{"positions": "rope", "init_std_down": 0.0345, "schedule": "wsd", "decay_fraction": 1.0, "batch_tokens": [32768, 65536], "max_steps": 16965}
Each number is 50 + 10 x the weight over its row's rms, rounded and kept within 0 to 99. Layers, rows and columns count from 0. The size before them is the row's rms in percent of the matrix's.

# layer 7 attention value, 640x640, rms 0.0241, rows 554-575, columns 560-639
086:49 43 71 32 60 43 57 53 47 56 49 55 44 53 44 43 47 64 43 60 54 53 49 54 55 59 33 58 50 65 38 54 34 54 43 37 35 48 52 59 53 46 48 44 35 58 39 57 50 49 40 68 49 43 56 41 55 46 51 43 50 62 31 51 29 47 61 47 47 50 37 80 45 44 44 37 57 36 47 53
091:61 63 36 58 40 47 61 47 58 36 57 38 58 35 52 70 59 52 41 52 49 70 53 44 39 47 66 71 35 40 43 42 53 58 52 50 55 37 60 69 42 52 57 55 59 56 60 59 54 54 42 57 30 56 53 26 45 53 67 32 71 51 61 53 62 53 49 47 49 49 43 59 44 69 50 62 35 42 56 52
084:40 55 51 46 56 39 45 59 49 32 43 27 55 48 51 48 48 39 50 56 50 55 48 41 53 57 52 47 41 67 46 52 49 50 38 53 64 40 47 51 70 45 58 42 54 59 59 61 50 62 57 49 54 61 50 46 63 47 40 48 69 58 74 48 51 45 57 59 50 58 45 49 53 52 54 28 40 35 68 35
090:48 55 59 57 45 53 51 59 52 56 56 73 51 44 36 56 60 52 54 63 53 43 35 63 37 46 45 43 54 50 62 56 56 27 46 28 51 56 64 35 62 34 41 56 56 54 58 58 40 38 48 57 50 50 49 54 55 50 58 56 57 47 52 41 50 56 60 59 66 40 50 47 49 47 40 41 49 43 59 43
086:50 56 51 54 54 45 48 58 45 46 46 69 38 39 53 66 47 43 62 27 47 50 50 68 57 46 44 70 45 52 54 46 62 43 40 48 45 59 53 44 41 37 62 47 49 39 62 56 44 55 45 67 63 60 71 45 44 44 41 30 70 46 54 55 52 40 58 54 27 65 46 41 61 59 46 59 49 49 43 59
093:36 36 50 38 61 36 65 44 50 50 49 61 52 53 67 44 34 42 52 33 40 56 44 48 58 52 42 45 64 42 51 44 47 53 45 32 49 36 54 52 42 44 43 55 42 64 47 43 66 42 45 53 58 58 50 57 49 57 76 49 51 60 58 32 50 47 41 37 34 30 58 44 56 54 57 68 56 43 55 64
096:61 59 55 40 60 44 61 61 42 42 41 43 36 39 39 34 47 67 39 82 64 47 42 49 43 49 32 51 40 53 53 51 28 59 65 34 58 36 55 55 51 41 52 54 65 31 55 64 53 23 43 62 42 46 48 60 63 53 48 37 68 51 34 55 39 41 53 45 53 59 41 36 62 60 53 63 47 51 53 51
082:60 65 45 50 38 48 43 58 59 63 62 53 38 58 50 49 58 61 48 48 53 54 25 46 54 47 36 60 57 39 45 49 49 50 33 68 67 41 51 49 49 56 61 44 58 68 49 57 49 57 58 61 67 36 59 50 30 39 56 52 52 36 64 65 61 60 46 59 63 46 61 58 57 53 45 42 23 46 50 82
083:46 57 44 55 43 46 56 53 43 55 40 54 53 55 31 54 68 33 69 42 54 37 50 41 43 64 57 44 62 41 53 87 56 47 45 36 70 59 56 48 65 58 49 38 40 57 53 37 47 39 33 46 55 59 55 46 48 67 46 42 50 57 65 42 57 49 35 39 75 60 37 61 46 43 64 47 60 59 58 49
085:44 54 53 41 53 39 41 58 54 57 40 53 33 51 29 45 41 54 55 36 40 41 74 46 30 44 61 41 42 47 52 51 57 42 57 52 37 54 30 49 57 51 50 50 56 47 49 49 49 64 54 42 25 64 53 47 58 34 36 49 55 52 46 34 62 41 46 48 58 66 50 45 40 62 48 55 47 60 47 50
089:70 49 37 47 50 55 56 62 51 64 44 47 43 52 56 50 59 54 48 59 31 33 54 32 40 47 42 59 41 45 43 45 45 55 58 40 60 54 50 67 58 36 58 43 44 42 51 35 64 40 39 58 19 52 44 60 36 38 72 47 55 47 48 52 42 43 55 55 37 67 50 41 43 38 46 48 39 35 62 55
084:58 54 55 67 54 30 64 63 58 56 60 53 55 56 78 44 53 69 42 57 46 46 45 39 45 53 67 48 56 59 41 68 73 47 54 66 50 46 68 33 58 50 37 50 29 48 55 51 42 50 37 42 60 56 53 71 67 42 44 50 49 53 52 56 57 57 57 50 62 34 44 39 48 43 46 40 19 54 62 36
093:51 48 60 46 40 44 48 57 40 42 51 58 40 47 39 44 59 57 37 64 36 61 64 47 51 53 58 44 61 46 46 76 40 65 59 63 39 46 54 45 47 59 38 56 56 47 45 39 55 52 45 49 49 46 55 45 49 46 54 46 47 59 47 37 42 60 54 48 26 28 46 34 69 32 41 51 73 48 58 40
092:58 53 56 50 58 57 66 50 55 29 50 56 47 66 45 30 38 40 55 53 32 47 42 67 64 45 57 37 68 53 60 46 47 42 54 40 49 61 48 42 58 58 50 61 44 51 62 39 42 67 47 41 45 46 72 44 44 59 49 48 50 55 69 24 49 50 32 59 57 25 40 47 61 47 52 65 48 49 51 60
090:42 49 52 57 31 41 46 49 51 66 49 52 35 48 47 52 60 64 78 58 37 58 56 64 44 61 41 28 40 59 49 42 61 53 43 65 66 51 36 40 45 33 35 45 39 47 47 59 49 58 65 49 70 67 49 65 47 54 54 49 46 44 41 56 44 58 30 54 61 44 44 60 30 57 67 45 40 41 41 42
098:39 48 77 60 46 55 59 55 50 55 46 55 35 49 57 61 48 46 42 55 66 49 46 68 45 52 26 45 66 40 54 46 55 31 52 55 44 65 59 29 66 49 58 51 48 54 48 48 58 50 48 53 78 38 33 58 45 70 42 49 36 52 49 41 57 48 43 41 60 43 55 46 40 61 54 57 42 68 51 47
088:52 47 64 44 40 49 44 54 47 51 46 75 56 32 52 50 65 55 62 46 44 60 57 48 39 32 37 47 36 51 52 47 52 25 45 37 56 68 50 52 35 57 50 44 58 46 39 51 44 61 56 58 60 67 51 45 62 72 24 63 76 45 57 53 52 41 35 60 62 45 73 58 53 51 56 44 32 48 54 30
084:45 63 50 45 46 65 60 33 64 57 51 45 45 40 46 61 57 43 57 50 54 44 74 39 68 39 84 44 47 51 51 36 43 52 62 60 50 50 68 72 71 50 48 46 61 45 40 59 45 46 52 45 44 47 62 50 51 31 51 62 61 59 45 38 54 54 53 52 50 64 48 45 58 55 63 47 60 54 61 48
088:44 50 76 66 59 55 61 52 43 40 61 48 30 64 45 64 48 35 60 31 63 41 41 35 43 52 73 58 45 42 66 64 32 58 45 51 63 45 46 50 51 60 69 60 40 32 40 51 64 59 38 51 40 32 70 68 34 47 44 38 63 60 54 58 53 55 52 63 55 44 36 52 54 43 44 56 58 51 47 39
090:47 47 34 51 51 43 25 39 51 68 51 40 55 49 55 43 58 51 47 44 62 49 46 45 59 50 68 55 54 57 47 70 48 45 58 54 40 34 58 43 46 61 40 49 41 53 61 51 54 37 42 53 31 66 48 45 40 29 52 43 44 48 59 47 48 55 45 40 66 59 41 51 24 57 55 36 55 44 45 44
084:52 39 49 34 34 34 46 54 40 43 48 38 68 36 43 43 58 54 51 42 53 56 48 48 43 51 53 40 53 54 42 54 41 52 41 26 41 39 66 50 33 69 58 55 60 56 60 60 48 55 63 52 65 46 43 51 43 24 49 39 50 47 53 52 53 51 36 60 45 41 39 52 50 65 48 51 60 51 44 63
090:52 45 57 44 67 46 47 40 56 63 58 45 58 67 36 59 61 70 42 57 43 58 69 48 50 58 51 53 61 55 56 56 48 60 55 49 50 69 48 45 53 60 67 45 35 55 47 61 39 53 49 45 38 37 55 36 39 48 56 46 47 50 46 32 52 42 52 61 42 61 56 38 63 26 41 50 48 43 47 56
# layer 7 attention output (transposed), 640x640, rms 0.03, rows 554-575, columns 560-639
089:67 48 53 51 52 40 35 57 56 45 62 47 45 29 34 58 49 50 58 56 43 69 49 51 53 55 59 59 52 31 43 51 44 49 41 35 62 48 48 63 44 59 54 58 54 35 41 39 50 41 35 52 40 53 53 38 60 54 55 44 43 51 68 47 43 59 47 54 44 66 45 43 56 52 60 73 62 28 54 64
088:50 37 39 38 51 65 46 55 40 54 53 50 48 45 32 48 15 23 56 65 48 37 77 59 62 40 49 65 71 36 44 42 71 46 58 58 50 61 59 45 51 61 69 32 62 59 55 46 56 53 47 50 44 50 51 50 39 26 59 45 55 87 46 56 53 48 51 48 45 60 55 61 56 54 36 65 49 58 49 49
086:36 50 48 29 33 47 54 41 52 33 39 46 63 40 57 59 55 50 47 38 64 50 45 47 50 36 48 64 46 49 66 42 61 42 64 50 33 51 43 45 43 54 50 36 39 39 40 46 61 59 33 52 45 61 84 56 38 50 41 55 52 58 55 44 52 58 52 42 47 45 47 33 44 48 45 57 57 39 61 50
095:44 53 57 60 59 62 59 37 54 44 63 41 59 47 43 62 58 52 56 53 49 45 35 37 49 47 39 46 58 50 50 47 55 65 64 34 55 61 64 52 54 45 37 58 60 40 41 63 38 49 51 45 44 35 24 33 43 37 43 48 48 35 50 50 48 49 39 69 43 57 50 47 48 58 74 62 62 56 58 46
091:43 49 47 52 52 44 48 40 45 55 52 49 45 58 46 49 30 64 31 48 44 46 45 38 51 60 63 57 56 58 46 54 54 36 49 63 58 57 66 59 29 52 63 33 49 43 67 58 46 51 57 48 45 58 65 43 39 45 47 47 52 59 49 63 56 47 51 57 68 55 51 45 52 61 35 48 50 45 59 44
095:56 61 65 37 42 43 53 62 71 73 33 37 20 57 61 49 55 59 55 62 41 42 36 73 54 64 49 49 62 26 41 42 56 60 35 57 52 45 52 38 54 44 43 48 42 39 68 18 46 51 51 38 52 47 45 60 59 62 42 41 40 55 58 54 54 42 51 35 55 65 50 59 52 55 46 44 46 59 49 65
090:65 57 64 44 45 45 48 40 51 25 57 47 45 43 49 66 47 36 52 53 55 50 29 49 59 55 56 50 59 43 47 48 47 44 53 44 41 74 45 65 42 53 31 68 59 43 60 58 54 54 60 42 33 66 57 42 35 31 48 45 35 31 50 61 66 50 44 42 34 32 48 65 44 61 18 59 69 45 51 30
085:31 33 63 49 54 74 57 27 41 44 64 67 57 56 52 36 50 57 68 51 60 69 64 63 63 44 50 40 63 73 38 40 49 37 41 54 68 51 37 53 36 66 62 42 40 52 59 63 37 62 66 44 55 76 60 51 52 50 41 49 47 61 44 43 60 41 50 43 54 43 51 54 56 34 34 55 38 71 31 60
088:36 61 48 63 55 50 45 40 65 50 45 38 52 57 40 59 42 23 44 59 47 56 42 57 65 47 51 50 50 54 54 57 54 28 69 51 49 23 55 43 66 55 33 60 55 43 37 44 45 54 46 50 46 26 61 36 49 48 48 42 39 42 44 46 55 67 61 42 66 31 44 66 59 52 57 37 46 42 40 44
087:45 46 56 58 50 65 53 54 26 38 56 74 51 47 35 45 47 58 53 51 50 61 43 54 52 46 52 46 69 59 49 65 44 39 55 47 56 48 44 65 36 37 55 55 38 50 31 57 59 55 47 49 46 40 75 43 58 65 60 60 60 34 46 56 52 51 44 60 45 65 44 69 39 49 66 40 45 50 55 50
085:46 21 51 46 58 39 65 64 42 71 40 57 41 41 52 36 36 61 49 38 41 69 39 50 52 69 56 55 60 38 34 57 57 49 43 54 70 40 56 36 53 54 51 47 43 58 42 40 64 75 52 42 52 52 35 39 56 36 60 40 50 63 38 52 33 37 76 56 39 56 52 52 50 42 51 47 38 44 63 47
088:58 48 59 52 42 47 68 60 46 48 47 52 64 48 59 44 49 26 54 37 55 55 34 43 60 55 45 79 44 59 45 47 57 71 54 68 59 32 43 50 42 37 45 46 66 47 64 59 48 59 48 58 60 41 48 49 42 58 51 54 46 43 55 65 49 51 52 47 35 65 51 55 62 49 40 48 39 53 45 48
094:35 53 36 53 49 61 63 62 50 44 49 64 50 48 39 58 55 61 32 56 33 53 67 34 38 45 54 38 63 49 50 78 52 59 49 52 55 44 47 51 63 55 26 46 37 50 46 44 61 27 35 63 53 56 53 53 39 38 47 51 64 72 52 49 42 57 63 34 61 68 46 52 49 32 38 35 65 50 47 54
094:46 27 55 46 49 58 51 60 58 26 50 50 67 41 40 40 43 50 57 44 64 42 40 32 48 66 48 65 51 56 38 44 43 37 46 43 60 42 37 40 50 56 41 43 61 57 48 53 56 55 52 54 55 53 63 47 49 57 52 52 65 56 41 36 48 51 34 48 41 56 60 68 51 33 50 39 55 39 69 55
093:52 61 64 34 60 47 26 56 51 60 44 45 42 43 36 57 38 50 50 52 23 55 41 55 51 45 46 44 43 42 70 45 56 46 40 46 53 34 41 40 64 43 36 54 50 47 37 64 44 53 58 42 44 47 37 41 41 58 33 52 58 54 41 36 45 49 48 39 45 40 54 37 46 55 38 48 66 43 53 35
096:53 47 66 39 34 69 54 47 48 55 43 39 58 57 57 37 62 61 42 47 58 56 38 57 49 55 59 45 41 46 54 56 63 60 55 35 39 44 65 46 62 47 42 40 46 53 55 50 42 56 46 46 31 57 55 53 43 49 48 43 55 52 51 35 65 54 36 42 35 55 52 39 40 65 59 49 66 61 35 60
091:50 44 45 54 52 63 68 43 41 55 47 39 48 61 50 62 43 64 48 42 58 57 47 52 48 44 42 34 63 57 40 48 40 29 51 58 65 44 55 42 64 54 41 41 55 55 29 58 48 43 57 44 51 45 47 32 59 53 40 52 33 48 50 46 46 50 35 48 41 42 53 62 47 65 57 59 42 23 55 56
086:58 45 43 58 36 37 41 51 34 38 36 32 53 43 46 53 40 61 52 50 53 65 56 68 42 55 47 67 46 48 50 50 58 43 45 49 43 62 66 42 35 40 51 58 53 48 72 62 64 48 66 54 58 35 45 39 36 40 64 58 44 44 68 52 33 68 46 56 63 43 60 45 48 49 50 43 43 30 33 52
092:53 49 50 55 38 47 50 62 67 32 61 53 62 57 54 45 48 58 49 55 53 57 46 48 40 56 64 47 49 59 45 48 45 34 47 55 66 68 46 50 48 56 67 61 54 46 30 53 38 56 36 38 34 49 61 60 63 39 50 59 52 58 48 57 43 60 60 55 41 44 57 48 28 42 54 40 41 52 40 66
091:41 57 75 46 68 45 60 39 34 52 47 45 58 47 55 59 40 48 44 42 55 63 30 62 49 47 61 56 50 30 38 46 50 46 53 55 48 53 47 45 49 51 38 45 57 44 42 29 60 58 46 53 49 42 50 59 56 72 61 60 40 56 63 41 50 47 43 46 47 25 70 47 50 52 73 51 48 46 48 39
087:39 76 56 39 53 51 58 50 53 39 48 53 34 75 40 48 44 51 61 39 39 42 36 56 63 38 48 70 52 68 46 57 43 63 47 58 43 55 55 55 60 64 50 54 52 46 64 54 67 27 50 40 57 57 38 58 43 63 51 55 44 52 56 61 53 44 59 56 39 53 53 60 65 49 51 33 61 47 44 42
091:40 37 35 70 56 58 59 56 37 69 48 45 34 58 47 45 62 55 55 53 65 60 75 61 36 53 68 46 23 49 60 37 66 56 51 54 43 56 43 51 64 60 50 60 55 44 32 60 58 62 47 59 43 50 56 71 58 50 51 58 53 44 49 52 41 66 40 53 30 54 35 59 66 44 45 47 40 52 45 51
# layer 7 attention query, 640x640, rms 0.0241, rows 576-597, columns 560-639
083:66 35 48 49 50 56 66 60 52 45 32 59 55 65 65 39 61 43 53 41 35 53 49 34 59 49 29 62 50 40 54 40 36 44 53 58 66 67 56 49 35 34 50 48 30 43 58 50 58 50 50 47 49 73 43 40 63 45 40 44 49 61 51 59 57 30 42 36 51 32 29 65 74 39 49 45 43 64 49 56
078:46 50 46 55 52 52 48 49 44 49 73 38 43 69 43 42 49 57 32 50 68 49 45 45 73 51 68 59 48 47 62 48 35 55 48 56 56 53 47 55 51 41 66 55 50 37 53 54 60 37 48 61 45 41 41 50 49 57 53 51 49 40 52 31 54 39 55 42 53 43 57 40 64 61 66 51 27 53 66 48
089:58 51 64 28 36 53 66 66 47 41 63 40 52 58 55 69 43 60 53 41 53 36 60 37 57 43 46 71 42 37 49 32 41 49 54 54 45 49 33 40 59 49 54 56 58 40 77 56 47 39 55 48 61 61 58 48 75 42 52 49 45 69 60 52 63 43 43 55 53 48 45 70 48 40 48 50 41 50 42 53
081:28 55 60 42 46 24 44 48 35 50 59 48 59 58 47 49 53 67 49 32 46 46 41 48 69 46 63 53 30 45 59 54 46 65 41 63 50 44 40 50 56 39 65 52 43 55 39 54 43 57 49 37 45 37 45 51 30 60 53 32 40 56 46 45 67 56 43 42 52 43 66 56 50 67 45 63 34 45 55 47
080:40 42 58 68 66 44 58 69 52 35 49 47 55 49 57 34 36 46 50 58 51 37 47 68 51 55 53 42 40 27 53 48 55 53 60 56 45 63 40 40 52 64 34 66 51 54 64 44 51 57 44 34 48 50 61 56 55 39 71 60 34 36 59 52 40 61 62 61 53 34 38 68 45 46 45 40 47 58 42 61
076:41 51 70 63 45 44 76 45 47 53 38 57 66 54 51 54 57 56 56 57 62 47 45 32 56 61 54 41 62 60 63 68 28 55 43 60 60 40 52 48 61 33 53 49 53 57 63 35 37 35 62 67 78 59 57 47 45 37 61 51 52 39 48 52 48 51 53 36 53 31 58 59 55 45 49 63 50 69 49 69
082:64 27 46 45 56 67 48 47 54 43 45 51 42 58 45 59 39 50 52 65 59 54 50 53 34 40 52 55 36 65 46 59 32 38 53 51 43 57 61 57 48 46 49 52 69 54 51 35 50 60 49 60 27 44 47 54 44 56 58 47 50 46 61 43 52 50 65 53 52 67 40 41 31 39 63 48 40 42 35 43
084:58 28 55 65 25 30 65 44 53 58 70 44 56 40 55 49 47 49 53 54 39 50 37 52 49 59 46 56 52 43 62 33 34 33 61 65 51 47 37 39 56 51 58 58 42 44 67 41 47 39 61 57 48 48 72 69 41 68 46 59 49 68 58 59 46 41 56 58 48 50 63 54 40 40 61 69 51 51 58 46
084:52 41 46 51 56 24 67 81 64 47 41 54 47 63 49 59 47 47 51 45 52 58 48 65 41 63 43 51 49 51 59 59 26 42 54 65 70 51 36 32 41 71 42 51 50 52 49 52 42 49 56 63 59 47 48 50 55 49 61 67 46 57 35 46 48 55 49 54 51 37 42 56 32 50 48 34 39 66 52 52
087:53 61 42 61 58 57 44 57 45 31 40 55 51 45 46 43 65 54 46 54 58 49 55 44 57 56 67 56 42 55 42 59 64 68 68 39 51 44 54 58 63 52 60 66 58 37 50 42 50 58 63 40 45 55 16 59 66 50 48 42 60 45 57 38 53 48 43 42 47 64 44 29 50 43 61 61 40 33 64 30
089:39 53 48 41 57 52 52 51 62 56 61 56 57 54 33 51 45 51 53 39 47 42 56 38 61 53 53 56 64 69 61 43 37 42 40 57 46 55 40 50 49 56 48 50 42 53 50 34 60 38 64 55 57 62 43 35 64 54 66 54 44 38 39 38 38 45 41 52 46 51 50 43 45 48 63 59 36 65 50 67
082:42 57 43 36 62 62 42 40 52 42 41 57 52 37 51 40 27 58 44 53 45 48 59 46 37 65 45 52 52 33 42 56 65 48 49 35 32 54 53 56 48 40 53 31 54 45 50 47 46 69 49 50 57 50 56 46 31 75 35 43 51 62 44 50 61 36 57 51 47 67 70 60 58 54 45 69 40 29 73 48
094:47 73 56 51 65 65 52 46 44 47 70 41 44 39 45 39 65 62 44 42 35 54 51 59 52 53 46 37 50 74 37 52 66 69 59 44 46 66 62 62 66 53 54 62 48 49 52 65 56 72 45 48 40 61 38 26 60 45 38 39 34 49 51 51 41 56 45 43 65 68 60 49 51 55 54 51 44 52 50 36
079:54 37 37 55 37 39 41 53 60 36 50 47 65 59 53 50 46 42 39 71 47 65 42 24 47 58 88 58 46 51 33 55 50 58 61 47 31 63 57 66 41 45 42 38 62 58 42 46 34 53 38 51 41 33 46 46 51 50 29 44 60 40 33 44 54 54 43 21 53 45 47 59 44 55 49 60 41 37 48 39
097:61 50 37 58 45 52 45 54 52 35 63 33 49 58 51 37 36 51 34 50 47 37 67 64 37 63 53 54 46 45 62 48 56 43 65 46 46 48 60 54 54 63 34 33 56 53 47 62 44 44 40 45 41 45 69 49 33 55 55 44 54 40 39 50 47 21 58 41 38 63 46 42 64 40 52 52 54 35 53 48
096:30 38 62 50 49 49 57 56 45 54 56 52 58 46 50 61 36 36 52 45 52 69 38 51 42 63 47 59 70 42 44 47 57 31 50 58 49 67 67 40 47 36 51 32 35 47 52 49 46 39 40 54 62 37 49 36 45 68 39 31 37 64 30 46 58 53 44 64 57 45 54 65 44 38 68 56 54 70 36 55
096:48 53 43 29 57 55 41 34 67 45 43 65 70 34 64 42 56 47 49 47 43 58 41 47 46 62 57 55 67 51 34 46 75 44 54 40 45 43 46 53 46 60 50 56 63 48 60 53 41 36 47 56 62 45 47 50 43 46 36 46 45 71 30 34 36 48 54 52 44 44 65 58 64 35 47 37 70 53 49 44
093:59 39 41 59 36 38 50 47 32 58 55 53 53 67 51 54 45 41 51 52 49 33 53 46 54 53 58 65 34 25 64 61 46 60 33 52 54 50 40 51 46 48 64 49 49 53 62 46 37 56 58 43 38 48 58 58 63 51 49 62 52 40 54 49 49 55 47 79 33 43 52 43 58 47 28 58 51 44 47 53
095:34 76 67 67 45 58 44 52 57 49 55 42 54 61 23 50 68 70 45 33 50 58 66 50 55 53 40 46 67 60 36 53 62 45 49 53 54 55 51 62 49 66 53 58 57 36 40 62 57 58 47 39 56 56 54 58 43 41 46 33 32 44 40 54 46 59 42 42 59 62 46 63 40 49 66 47 55 67 63 37
103:50 56 65 54 47 44 47 51 60 46 31 47 55 64 45 46 51 57 44 53 55 58 52 25 33 40 58 59 52 52 58 58 53 53 57 45 47 26 49 68 49 58 63 43 46 59 47 62 59 46 45 41 30 58 56 29 43 49 45 47 39 44 62 56 61 61 35 41 57 48 55 53 33 58 53 58 38 59 60 45
107:30 34 42 51 46 44 68 43 66 47 61 41 59 60 58 57 35 35 73 68 65 54 55 35 43 45 57 53 60 39 57 49 33 40 40 58 41 40 63 51 37 52 41 33 57 56 63 43 44 43 43 54 62 48 57 46 48 43 64 44 56 39 42 63 51 57 43 53 44 18 70 59 51 58 27 46 47 53 33 64
096:56 43 53 44 63 46 46 37 44 62 22 62 58 50 50 64 58 21 67 45 49 33 56 49 46 50 49 52 48 42 28 48 48 52 40 61 43 57 61 43 53 54 52 49 59 51 57 43 52 59 62 53 41 46 48 65 47 47 55 52 40 38 42 58 38 48 46 53 34 44 48 68 43 39 32 59 49 55 36 52
# layer 7 attention key, 640x640, rms 0.0241, rows 576-597, columns 560-639
073:56 38 45 58 22 54 43 55 52 46 39 28 55 40 58 44 58 41 51 51 48 54 60 37 64 60 56 48 74 61 57 69 48 36 54 60 51 56 65 51 47 66 49 75 71 57 63 36 50 58 28 50 55 34 42 48 49 40 50 56 57 31 66 49 43 23 46 41 54 66 69 56 33 66 51 56 60 47 53 38
075:59 40 49 50 43 51 42 51 54 45 40 35 45 65 30 58 48 50 54 54 55 67 42 33 58 52 56 54 47 60 37 39 41 47 60 66 50 56 46 44 48 40 12 50 45 42 42 59 55 52 63 46 61 39 41 63 43 35 47 49 49 51 44 44 57 46 62 69 53 66 48 56 47 48 52 38 43 57 71 35
080:54 43 46 56 36 42 21 48 47 40 59 52 44 34 52 42 49 46 41 60 59 68 72 50 50 49 59 53 46 35 38 36 54 45 66 40 61 57 43 54 51 77 49 63 46 40 60 58 70 44 42 35 62 62 72 53 44 57 50 34 44 59 47 48 49 43 65 57 49 49 69 51 40 58 54 27 51 45 59 65
073:65 41 69 39 61 41 45 66 55 49 50 62 23 59 56 57 54 29 46 40 60 32 36 59 54 54 39 39 57 60 66 49 56 42 44 44 58 51 46 47 46 57 39 71 57 56 52 53 54 64 53 56 63 45 50 38 46 50 36 50 43 52 44 68 50 45 58 57 53 54 53 36 46 38 51 43 59 63 55 53
074:52 49 55 55 46 44 36 50 46 54 60 56 44 62 57 53 44 59 61 48 68 39 61 37 50 37 45 54 55 74 52 61 66 48 41 25 57 43 70 68 52 70 53 35 22 49 67 52 52 41 53 73 52 35 56 47 65 44 54 38 31 34 50 45 65 41 55 45 59 39 60 30 54 58 61 51 40 49 34 62
074:53 46 44 54 46 37 51 44 44 28 46 61 48 44 62 60 63 45 62 73 56 57 43 43 60 61 48 49 56 59 34 44 64 29 72 33 44 59 36 43 50 68 52 63 68 40 59 65 49 68 56 57 40 61 54 51 52 45 38 62 47 66 47 40 49 36 53 64 39 52 44 54 43 51 48 49 45 48 43 45
077:47 58 45 71 55 42 61 32 63 51 44 57 47 70 40 45 63 64 51 56 46 43 24 62 57 50 36 70 41 54 37 51 36 58 53 46 49 50 45 57 49 48 52 24 34 47 64 51 45 58 42 57 73 44 66 48 60 36 52 44 58 42 52 50 39 41 35 44 51 51 59 51 62 66 55 62 50 52 46 42
077:61 31 52 47 24 41 56 50 56 52 74 53 47 53 67 40 49 45 29 49 56 60 58 66 51 40 62 49 59 67 54 25 61 37 59 46 60 42 51 61 45 43 46 48 56 56 64 52 48 60 35 55 47 58 50 47 57 52 42 51 32 42 43 56 53 41 51 42 50 19 54 34 58 46 57 36 32 71 43 48
083:50 60 32 48 45 61 51 51 50 43 48 40 60 58 57 59 49 37 33 45 61 38 58 38 68 38 48 56 56 54 56 40 53 33 31 48 55 49 58 55 38 42 57 66 56 56 60 52 42 33 51 42 47 44 51 39 56 40 52 62 49 51 48 44 40 34 47 47 48 36 62 34 41 43 46 60 49 61 47 50
083:51 39 53 34 60 48 48 40 64 55 52 42 39 58 32 47 39 63 64 45 56 57 40 52 60 49 49 43 39 54 55 23 58 47 54 57 52 54 51 31 55 59 48 40 40 53 52 53 61 43 60 39 51 56 52 61 49 57 38 53 56 62 49 49 63 56 59 53 52 48 44 54 59 52 53 35 27 55 53 48
079:47 55 21 58 59 58 55 52 59 63 47 35 60 47 67 53 71 59 51 48 37 46 49 46 51 64 48 49 51 38 44 40 30 62 46 46 44 55 43 55 58 45 30 60 48 47 39 72 66 36 44 40 40 61 39 56 44 46 66 48 53 60 57 49 32 54 51 37 52 43 53 53 24 40 52 64 50 52 53 39
083:74 49 76 62 47 46 39 34 58 53 75 74 46 54 36 63 44 61 67 46 47 58 69 54 57 53 35 43 49 49 70 49 73 46 47 27 46 43 31 38 72 47 47 40 44 49 44 32 60 54 43 56 51 48 58 31 66 50 60 53 43 62 09 46 39 55 45 55 60 30 49 62 59 56 52 49 52 50 59 49
086:24 60 57 41 65 51 40 41 71 41 44 49 50 54 46 53 31 61 65 39 51 45 36 58 57 50 47 57 26 57 62 41 29 50 49 50 49 49 52 36 48 52 35 24 63 47 51 44 35 56 56 44 60 43 51 51 39 50 59 45 64 57 54 48 61 48 41 59 51 58 47 50 49 44 65 64 34 39 51 47
078:75 53 65 44 46 57 40 28 43 59 59 40 40 40 48 44 62 69 43 55 57 25 40 53 62 65 49 63 63 34 53 67 47 47 58 44 42 53 58 40 40 34 64 53 50 55 54 58 62 39 46 46 42 49 48 59 55 44 55 36 45 43 45 44 39 40 56 61 70 64 42 63 45 45 50 41 43 41 76 38
086:54 40 52 62 35 51 42 61 39 50 40 50 55 39 43 38 44 54 57 59 41 59 49 64 20 45 47 42 27 53 46 41 55 45 64 53 60 77 53 53 61 64 49 55 71 32 62 69 66 38 40 31 43 40 69 48 68 44 40 56 55 38 32 37 35 49 63 38 58 48 49 71 36 36 44 51 51 38 59 62
090:53 37 61 42 50 53 45 35 40 56 60 50 48 31 34 57 45 68 48 54 57 50 63 56 58 51 61 41 54 38 51 59 39 56 48 43 63 58 40 60 63 29 55 40 48 52 48 58 61 27 46 58 56 40 46 53 56 33 40 57 49 59 18 48 38 48 41 66 74 44 52 38 47 57 35 45 61 29 65 42
091:50 46 35 43 50 40 50 48 31 40 54 48 51 52 46 48 57 42 61 59 53 52 53 59 40 62 43 64 43 39 47 52 46 49 45 30 54 58 68 48 75 55 41 68 56 53 52 41 53 47 47 49 45 50 62 23 64 41 49 48 35 49 42 41 45 35 59 57 46 43 67 55 58 43 55 53 51 53 63 57
091:74 49 66 48 42 38 62 57 37 52 50 67 42 45 56 44 49 65 44 57 54 42 43 50 48 45 49 54 45 54 34 35 74 38 63 49 67 42 43 59 37 72 55 43 51 61 58 55 41 24 48 51 42 41 48 51 54 51 39 50 53 56 51 69 41 39 46 46 45 60 38 49 40 45 44 52 38 51 48 56
090:47 58 47 49 63 40 46 32 57 54 42 50 66 38 38 49 49 59 45 54 51 45 63 48 58 63 38 40 44 70 67 43 30 25 43 49 40 50 58 41 72 51 48 40 51 55 45 46 42 44 45 38 53 24 50 62 41 75 47 56 53 66 46 47 54 53 60 50 54 39 41 28 53 63 53 55 45 48 49 40
089:69 37 65 55 49 41 38 41 56 48 60 62 42 64 63 49 66 50 49 47 40 51 55 53 38 45 54 47 47 48 49 42 52 54 39 43 38 30 25 53 38 63 54 44 44 58 57 41 38 63 55 68 20 59 46 52 54 58 59 43 59 31 22 72 40 39 39 59 58 55 35 78 69 51 53 38 48 53 43 55
094:66 41 53 58 38 43 37 41 31 43 63 60 41 59 61 53 65 50 44 62 46 49 56 42 50 45 45 69 65 32 57 48 63 46 50 50 47 32 45 49 50 32 51 59 40 42 46 38 55 51 49 57 26 46 41 31 67 45 46 62 54 54 35 61 57 50 47 54 60 37 53 42 57 53 59 51 54 61 41 41
087:52 57 43 64 61 47 67 37 72 48 61 43 38 53 41 43 47 26 47 32 68 58 48 44 53 50 33 58 50 31 66 38 48 61 40 46 58 49 45 34 57 55 61 31 37 53 36 41 37 55 49 65 76 55 50 45 46 58 61 53 50 55 43 57 45 37 58 60 53 43 25 74 68 60 60 44 54 59 65 46